From a checkpoint of a small transformer trained on Wikipedia.
Size: 15 layers, width 96, 4 heads of 32 (1 for keys and values), MLP 384 ReLU, vocabulary 3262.
Architecture: LayerNorm before each block, learned positions, biases.
Each number is 500 + 25 x the weight over its row's rms, rounded and kept within 0 to 999. Layers, rows and columns count from 0. Numbers have three digits each. The size before them is the row's rms in percent of the matrix's.

# up: layer 12 MLP up, 384x96, rms 0.346, rows 127-186, columns 48-95
# down: layer 12 MLP down (transposed), 384x96, rms 0.364, rows 127-186, columns 48-95
up127 104:472480488524480520524503515479505481494539509487508454506532462505497501487543494512485495519519445525463522479483565523540468485495467525513457
down127 097:511523470485516470482490537509474555490539516541459506508502499508507490486515497522489526501486477452521506509520534509541492520487539481490498
up128 106:516440517504450544493460466491500485494486549503490491488489482467528496493511507483511479501470481453582510460484471522526520453505476506477505
down128 109:534523491482497484475469492508479510454497532475522471515535495493538511451478516492508508493502510471479489527501530513513554491475452554472515
up129 095:480500504518487492455460479510508507521492502496444532510508499488505551477516485505499440499512438498529492514500519494506502475552533506497519
down129 088:429548505468508465524469438482504535483536475503465494501495555528506477514513508506506456448487474492479490474537516505500523489498475510452487
up130 101:488490469493557487485499484510532519487482495537502481491431486501496477488517523492479509483505526519492536496487511509507518460490524499523562
down130 088:514469532532496530531506474502477475519497512495460502475367526453474499540491497501474501488489498486477509466497506499493516512523498455515446
up131 094:490520485515502493542507489488500467469478485454489508534489460463486444494522481506484490509482502470485513510530512533483549513512474496493527
down131 079:505489513490499506476502504493510483495456475467551508525560502503507509525478504518531527521445513472522467522485516489429507478506508499485497
up132 108:494474515496501475492479430527514482522460485533479509506502489483494579459501483489463492493530501471497523509442507515490510481479476501499514
down132 106:504457491486486518500498499478497506463481491460497452497502505502552494487508504508509510514513503455503524526471467508451513489470514509483511
up133 100:559521528476492518526485476521468528462515521473493537494468546445537482475473549464490471500486547534506466484518474507530490513498489485498525
down133 103:504478490506500428506476505480466509471492522521514472490510521480501502526505476487475457498532481510526474479502474507509492586520516419514464
up134 092:471506512543471494479550511491452521497485506470545459467532482521498492499505535542487474507519498494521520563505516472485472523533470510518507
down134 095:494539489474507433495488482507495552509524480500473529522485454480495487490530536506465477459496485496528544514518531485494453493513492485518553
up135 107:504508525496480438493500499491518508465484471520494494513481466501478486507510512467522514489552466464527523486449493494533503484496467497475506
down135 099:506534470487483519514499501493508533542496528491519466504494443506507484527486488508537488486495508520528471438472518517464497502507459488515479
up136 089:510471514500488549537486520507510517494514450466503494491505520478513491520504539447512463511515501502486477449488458523537507520485495459475493
down136 099:501510509517485543510494468516483465507487510489490458531538466522550497439460482512522525501532494518508489510528526489522536509484479488537492
up137 102:507467522503518517501464479509478500498511485524516518505509517506534509512480502519519508484508485499456415459539474484445483468487478531459484
down137 107:466496491530483543491464533517499519475481468476487484464470493488486503513470540473510489498467464476514527495507468452433514533485511440471502
up138 098:453435466464508495525529464452540523474486536508508504473503539481518501538527476497527533490482500518581516498485476460503476482484489481500468
down138 105:486480446491520479529493490454517511514498479505444529492440531498517454472520501501531517499498471554528530511475489480569525496515528493517507
up139 092:505496506471482520492493486502520503475543438540494476475543517474490482470525500489496453491447516494576488515461482517511477467515517454499505
down139 099:484499469483494520497501524494498521527549444536509499516502522462496551489528501527508514477493535535486535498491478482529483474490488505504477
up140 101:505497519542506493505526511505486500480503498505487473488512526503525509486564531528503507478476527475472483535506500496461519463529446518493465
down140 109:514474485452470489519518483481495507481496489517492505502477464470480495490524526514566470482534557513471529477492492502548572543494506483505484
up141 105:489480535466477502522492475524496496518512447463457495539484501444530478498527529492506508501530488477485499512471472527503506463515476502533533
down141 109:497479497511507509489467495533511489461516497477525483466491530485507505452489523502487477506474444472519495492482543496511468488490486528496499
up142 099:478473518543460543487501514509514554459503520480514452523513471476463518514512495536501475503488497533490524532455494484516488516487505515498542
down142 098:476517533487501496564508522508533476545486469510478470512517458511517509509505516482515515499483501493509489568469510507467555514475485492507505
up143 083:489434529537528436516501485501503480471487478549504506510499454487490492504509510520485489494472532516483495486460467534505546488539481488503505
down143 079:537514478476492487470556478553518458511540481476493487505507507533514539482535526494511483537527515493507481484487493503504460546501465465524511
up144 109:510484530497498546535537519530504474468496486484530507497495532500523500471547520487469511510544475508481530490483456498492483487492488523518540
down144 110:506559512493510497460504550496496509507513498497490508480473547487521544520551550541478534493529522523469483533452507526532522498485524499475500
up145 093:494472493537545479531470476461470537547499500490491540517479522521523520508509525525508513513545523493513470490493468512462518488448457508484489
down145 096:494466488493462484479493477489537511456528502480499485502505503491482503537509452556437505492497484496477478476521495500509480501527499487526521
up146 097:541467491451486510543505510496497535503477519545518486529472494485517506498508531527515508501514558474485524502493435500475491525462486493502544
down146 087:492503478477509484498463476464553476524484476479517463473534465485457503508517509510526527495459443484478509519524497492526496502522475481527537
up147 098:517473503501507483498523497491499505438468519495508504492492517505498484503481469484456489450530504513477535469495493417481529510534531446473521
down147 104:461528493507516508521479499491512545448523520489527523504487509465499519481504503484473484513515459461450527532495500509487565508484514562540496
up148 088:464485497505530492508507487481521497472481463572474507497520470538463546486516518554481492524479496517516519499465501455478561542498502508468517
down148 101:509491481507495481516497488508485596497493554490470468548525464504475518502512518486473497531520497483495511505511534478443469510519445486463508
up149 094:518518489502498533485541543478501523525494504500482533500534510479470530514522517512529511526507519489500496489481467516498516506507468479510476
down149 099:510510529535493467510460508500503509484436487477498500505511513564475479477507493502539456493511477536456493543540517473531488486493459507478515
up150 103:513463490489479502516484493521500481474533511513529530463506518467503481514487507522405511506529517560471537470487517485511457519516452463507463
down150 095:501511499538465484502463498497498497523496486538474470488495440490498484522492512491457538526514518508526539503555494529465473454431505525492491
up151 121:523506494485500487477531519569486527488473481540468456445495454479459532542493513477529469500527479482523494502499481517508470498524502511502486
down151 130:502454500490438498487471542534473494479472507470496495480479482503474488541480500498521480537516531491514465487520496551499501530533482529482429
up152 102:507499540517471471449469560541527493451463511489461481497472496497547521514505513510477481519462458505475490538503496510497522475488477558483493
down152 097:572482499500484480494527525502486527505523511502461505516475516489470495515477517521510480471470500494474497498487513509443527539476485474502468
up153 103:501500497492478500441482520521492551490475463501473499520479519506488533483522487502519509520515474479481516526499538502464480482464466471491466
down153 108:504495487485470443497532480508515518452500487528516462490489498489518480532513509515534476525470479449466488501466552497488465469482511484498519
up154 098:485470500509471485475495519473499524476508485526475463519484484510486528496498509497483519503495437543498503472494529506457535489497459480508488
down154 095:534482453433515509518517528474471507475566493497484487468490509466504484509533530480503477517492493471500531509531516472478514481514520497498440
up155 111:520473503500520513544505511470480507461530519493453501512507525465496524521482499500486507477446522475511496479530450506477518489481519539469461
down155 119:535540517483478469471524492538515537500469494532486500524448480534491483536483546485506522515501559471489526500527545497518456533505465513488485
up156 107:456505476531506489492522481461508500498488514507503517513498508492453545481491501490510474491540486491491509492493458477507457501497462529512491
down156 101:523520494487522468542478494494572498516542491499492519518496498506528477484508492542533506510522526483483500512501523460466491464490482481502516
up157 105:454499525475489516443541487540515510472522492509511466464500477474500493533493538484461488492553481495500504498550519471514494480518493508508486
down157 103:549489565469547434507513483482491492484500513519523531492467511480469545504500507505489537489495519501483490552501532513536489505518522481513538
up158 080:474544507517474539498485495496471494482490449498508497468501455466564490529472504494472505510517470467512486514474488522483479509520462476527529
down158 076:492496501511478541495498492461505463481454450532492462510615461507475503508503500498516500498511469522502501504475510503505534495497527490486547
up159 108:523499480457511503525498500526484532488466497486473477490485471498547496485513521476475435484484515500533458493499474445500526503495473514516479
down159 118:511507480476481489500479532514515472482442483512483467521513536465496486528481518507506500540480511449487469486526494533489486506494488501528508
up160 094:468540541481456529481530497531493493507507443530491487483482483442497519480526477499474495543515495444498500519479527529466495519488436490475507
down160 095:481480502488491510489493500512569472517470493500489537499472493508520474493446524491493506507466539533497502472515523491517467473480509514516531
up161 096:464442504463488498478523477467492497523505540454473539523467559497483512497520551493511523506500470537512514486487530480508489511471465492482480
down161 092:514506469491518498481498513472511463496488503539499488487490483505474425567475476513494497496487542521482468519480539502575486488483517486490487
up162 106:515476515533515495488490514492510531530457461454497529490491493493499497492475524490460492489535453477519485531506475530494453519507477543475486
down162 111:511521533497516521445560535474528516490478456508481533494509478451468482505502516492452479488501491458483521470480520505496496535513476501478460
up163 114:516529485490513513518482514538523499482489481446494542528503519498509496518530484477504451496529530517495504474508492473489460452509453517493490
down163 122:471447493487509496498491506513514478514451483500521494460513469478486476506514490498460504492471443497508477515495481516527484500487482477486505
up164 117:525483474457508509504489533448459527468520459523509479482533526465484489500513517494490505437487529520508483518509526506526468524482509501467505
down164 139:480480506527455502422494529512485514543489502498496478568517499497509520453489499481508502453511461516508502491468522531498490499501529545480480
up165 096:513476488496490471508510490490504473503505551507496503506506544472464495519460485508511527479506512503498527454474508482502522489488485455465504
down165 090:521511483516496503497504513493467516508521487480491524497486499492495460509501529519506515499487535444518514515508489454447556529481481522551493
up166 106:524472510491489472483514485528481535499492496513506442503476472456496492528483476495502511452573484511496477501492528500471495509448488490535446
down166 110:505512512484521512513507513518500469483475537480495475479473448516513497496519536511502491507477446489471488492504471499535538447524518489498507
up167 092:522487504520498513525494507466513522494503496519510490536524487453537506499525504473424482505544477463555489479533547486505483478457525516442502
down167 103:433504466525510515499488501502524506496485486518499497495470509514537474489520490513541496536530461485502491515496488498488479462510518534538491
up168 103:486463513478480488477497495438539504474495502466495451500464522492478489527493514525469504498468490514497524468536496501524513459515507516428468
down168 098:460483493505496533461513490533546454505501523491541511557507538534492480540501560509526480468525529506497493471496508487458512499509522496504513
up169 104:544521516498506540510453517458470520458508474483454491514510547499494514534504448493511465507488495472506513500491493485508463511519484487480541
down169 105:517531471473451481541533474465553518490503503489509516522522469451496531532489496514536501475522527506472520474513501474515523488497520478518479
up170 101:457499517539537493496494500474560500489494534552490508472511486498483485523477501504491492497461499514509495534528513454486558508476517520456492
down170 090:502549465478504535521504499524528490503545515494525513531522516467461488497527468505485516494519432499559478502447542498490517491464509502484487
up171 091:555497457530504490462482487518529520502518527514487535518525503504501469492518546508483487529521521537507518499457468549482484544462489519482462
down171 093:480502504499488537551489484496492488525539464511484502490472464457494493488450528473518507531474553513526482497514498515522510468518536487504483
up172 086:484534514505510494474508528454430507496502511533525532497544449530473507521482515470561531520496482504525507478498527497487521459501477534522497
down172 075:469448461504446528488504497492479540508500467478500470487525525462500486503517512492459501510544498484478488548501507478488535497547457513460500
up173 112:548465479502467479485481492506513510519484514488483460516495490477538522494486491510514499518500512492477511482507575449521512464505428472500502
down173 125:516481458477523454449510522494510567455483509534458483554511496505493500492509514502506465544493487463494479506537521491517540482482460528550498
up174 091:527467454459492520521471486476529474513478523504528480495473460480484538427516518500521499505490512512479560506456519521513455501470451537493530
down174 082:479535505501504531498517474464504484505458474499476511497619488502503489529487457492545493503511516483467471516515499541489560507524489482503468
up175 100:488486513532511483487484440535511504520489452547525471481503497487489446514505483523493500462494513478513484480536506502469499481515467505551489
down175 098:499509478497454502507521501530508540517415476503473471508489541522489468519480452501545493540498493474486522480526491496522474509528538486508505
up176 102:520498517480522533502482477459501517486505469489517530471530508528489506492463491480521517500511501486521479446464508484455513507486522510532480
down176 096:566527536531486498515509538481497470505491476495481502532502507458500513529471507537478516488484501477529458521496466469517509501517471505484491
up177 114:537468480527511535476544482499495501434502515518496506521522530546486496500508506485474455499497487527521537501468481516505485508495476481492500
down177 106:457487499490508523513499498480484501512532523504495494527486481479488498510498530496566504501507534526500514517486470499585527501477513525496479
up178 110:532445545508550521522555454511473482519463520460528495540520523497507505530500519526486499520490494503543502503440508492511508528526493516504488
down178 124:500528507504493525451486459464514466483520462484507509477431507483465533514486505526483523498492479506520478515456487480541484499442491519498528
up179 105:497479482519518492488482507505505504470504531508516501488515514484499496497497500440478512432539503497489519543498517479486473507545495539480501
down179 095:520537540534517480473537494512498514472525460502509494501558511452493549448502493480474505509542500482492476484454529495502507545479528518481517
up180 109:467486555478499511494521484513488489509489544483513502525505495522484481496468507459469511480542518509535484475466488512501465480553488487490447
down180 098:451524558495520512483551501480480460541534520517466509541434519505514522469474491511481501517475499567501486491484485517568518514522525521524490
up181 101:497498528501514484495471511468523493506494515470497491472484476458490502501515517505496539495506482527487535524450517494477528489510507468450541
down181 099:490478546493515513503531483520518477456537546481494540489425470508495479515496504533503492476505477504439472527480524503487488490559540483512497
up182 104:494479492493540475520496508477467529482509507502534475426493501490503489475512501519489466482470548517511516479496514493531486545469502566509521
down182 096:523514542480483535504525500511507526504549515486499507509471506460523491485512502478482475498486529458501478532503516496564521509508449503525539
up183 108:508461504546502464519481510493500515457504544495464540535505485488535498501537481492484451538449499439513486476422483507487524506465467500513494
down183 107:586494512535483481500503533492502492513511478506560498521472497515492484530526518493453508482470519510499455502481500563529514531467485484524516
up184 093:516437483534479501514465500531471494491488546528480533516494548464509525524503537467553453519512542509508489492542466467484477510493479477502467
down184 099:567478514513505484494542513529501523472494499512527456512457506481542506508523483491479507505522442543478479520490438519517487475498532477453517
up185 105:513501507468533526489513452506552476488500475503532472535461494479470555504511461516446464552505547473546478491507502515529509530490497548508507
down185 100:458534533484488518527516502533483475567536481508516480488388519491513512467497487480511501491472518533554467491510505473527481505524489513496478
up186 102:511461497515479498462493529451534478497459527479488527540521455463481509519483493503486521524469499473502550465498506533514475452492527483465512
down186 099:492569473501488472537539504494492498520523479510469495478508501502496499489537483513484523477529475513492491455489527467486500515531459463499476